python train.py --head_dim=96 --activation="squared_relu" --norm_place="pre" --parallel_block=false --beta1=0.9
Each number is 128 + 24 x the weight over its row's rms, rounded and kept within 0 to 255. Layers, rows and columns count from 0. The size above them is the row's rms in percent of the matrix's.

# layer 5 MLP up, 2304x576, rms 0.0498, rows 1271-1279, columns 0-143
size [104 114  85 104 105 112  95  99 105]
[[185 149 152 150 132 163 111 133 124 119 104 150 118 130 155 105 141 137 117 152 155 147 103 149 116 100 148 146 132 132 142 131 114 148  73 112 138 113 130 140 122 168 106 139  96 112 136 137 161 136 169 130 115 126 144 123 113  95 107 132 117 150  90 108 117 118 155 104 126 116 131 105 135 163 119 111 129 129 143 151 117 134 139 183 130 124 155 131 112 125 114 125 143 116 121  86 115 159 130 133 127  87 113 134  88 105 144 152 115 138 138 110 137 130  86  77 100 120 129 141 119 127 109 124  88 109 158 113 143 128 154 112 116 146  84 136 129 139  93 111 170 129 118 148]
 [ 88 113 114 164  77  90 143 100 125 129 121 148 116 120 100 116 105 131  80 148 138 127 128 167 107 141 131 152 151 104 153 119 148 114 103 106 111 146 125 119 104 125 219 114 163 135 133 187 149 139 156 135 174  88 129 134 117 130 131 140 131  86 114 119 151 131 137 139 134 117 155 179 158 153 101 126 125 134 103 101  97 121 143  95 104 125  98 167 106 148 156  94 111 140 134 100 120 153 151 102 149 119 122  91 148 132 128 142 147 127  94 120 168 137  96  94 169 151 113 143 100 105 180  73 115 103 113 153 107 182 137  97 138 136 120 167 125 130 130 140 138 117 122 121]
 [ 87 114  78 151 150 130 163 143  67 109 139 167  81  99 146 141 136 113 130 115  74 133 166 118 111 116  96 142 110 139 134 124 132 110 119 106 133 131 137  87 171 127 146 135  99 119 137 130 124 161 162 116 122 147 127 141 164 145 156  90 101 137 151 120 106 178 139 157 155 136  96 149 136 175 104  79  98 142 125 156 116 104 102 153  55 110 146 133  60 134 181 126 148 108 130 108 106 108 132 131 119 149 160 165 107 146 105 103 111 154 132 107 123 100 131 163 118 144 189 152 109 107 142 100 101 110 171 124 155 121 150 194 129 148 145 125 120 113  71  95 135 146 140 113]
 [131 109 138 147 122 151 151  78 117 175 131 145 116  87 133  97 163 173 151 148 159 130 159 166  94 133  79 138 126 107 147 121 111 114 140 160 127 132 137  95 166 129  91 134 102 142  85 135 158  91 121  91 165 124 112 133 159 161 130 131 122 198 159 102 121  89 201 124 123 155 150 138 125 120 170 139 137 153 113 100 119 115  97 127  92 157 141  91 122 124 118 123 109 131 122 118 146 165 154  94 122 151 114 112 164 159 157 163 135 107 152 154 131 105  87 103 144 146 105 118 141 111 119 156 171 114 146 172 132  80 135 136  86 131  89 121 104 174 164 111 122 136 142 147]
 [135 169 126  97  98 151 143  76 119 148 117 145 118  95  89 131 164  90 166 136 145 139  90 110 165 157 118 100 163 141 153 113 128 107 111 117 146 120  98  87 151 140 159 162 149 109 103  89 146 153 131 133 109 119 165 121 165 120 121 132 160 119 129 137 113  94 102 120 127 126  83 100 109 175 144 119 122 115 128 137 147 119 144 116 130 145 102 124 120 139 144 182 150 141 142 109 102 167 173 106 120 139 135 164  95 149 123 103 148 164 136 102 128  97 128 129 144 117 122 133 145 129 137 153  91 133 158 128 114 124 150 170 129 125 134 152 132 142 164 112  74 147 149 123]
 [ 99  89 163  85 167 121 133  83 138 132 131 117 118 114 150 163 152 113 118 137  96  99 119 102 111 186 123 110  88 135 152 127 176 132 142 150 119 117 128 111 144 155 139 118 143 169 111 154 180 153 117 157 129  61 154 149 109 135 178 142 138 170 130 167 113  87 140 130 100  93 150 126  91 114 121 113 103 183 148  91 152 152 116 137  87  90 148 112 150 102  85 183 126 159 104 108  89 173  98 100 156 122 159 132  90 167 127 108 139 134 169 156 128 149 137 158  95 116 128 123 123 122 146 108 145 154 117 143 146  79 143 149 124 124 119 132  91 120  68  97 131 147 159 147]
 [149 109  91 123 155 150 159 125  97 141 129  98 116  82 100 115 127 159 109 146 127 100  91 137 113 122 149 147  87 142 165 125 141 109 124 130 126 162 167 143 129 123  90  72 153 145 114 121 140 122 116 148 129 141 108 170 139 155  85 118  92 122  71 132 153 133 128 130 102 116 134 137 135 126 121 145 160 107 153 141 116 112  88 169 118  84 120 145  79 133 157 131 148 116 117 143 145 124 148 115 160 125 135 155 107 158 187 126 108 164 114 146 114 102 115  98 136  98 155  92 139 147 158 128 174 153 149 147 131 109 128 123 139 139 153 145 125 144 120  99  96 137 132 139]
 [ 92 112 133 133 125 142  97 123 119 117 153 117 147  71 109 152 162 135 133 146  75 124 130 112  71 111 117 109 133 115 165 101 132 114 148 138 158 148 150 105  92 166  79  96 143 151 157 172 116 168 169 173 147 140 132 143 163  97 130 156 115 135 133  87 108 167 142 131 126 148 103 140 107 122 115 154 162 111 101 123 101 160  95 109 126 135  94 147 102 126 125  97 125 152 178 126 128 166 129 104 152 117 145 112 156 151 123 131  87  97 113 162  96 165 117  89 166 145 119 154 132 163 176 130 114 122 109 150 173 146 152 102 142 143 152 129 149 137 139 114 127 145 105 112]
 [103 115 127 100  99 172 129 111 144 168 155 110 121 123 176 145 148 111 147 127 105 147 119  99 145 155 111 109 151  70 152 103 156 131 122 138 136 172 130 148 113 123 124 154 117 123 100 170 189 130 105 142 126 170 115  87 147 138 139  94 115 161 130 136  83 151 112 101 134 208 160 155 128 122 141  74 116 136  96 106  90 177 157 149 127 165 149 122 161 115 123  86 140 106 161 108  90 123 130 120 120  61 121 121 162 144 135 121 105  84 156 119 120 111  99 116 132 121 110 112 122 132 119 111 102 144 138 137 147 104 119 119 128 164 134 109 130 139  86 123 133 131 117 155]]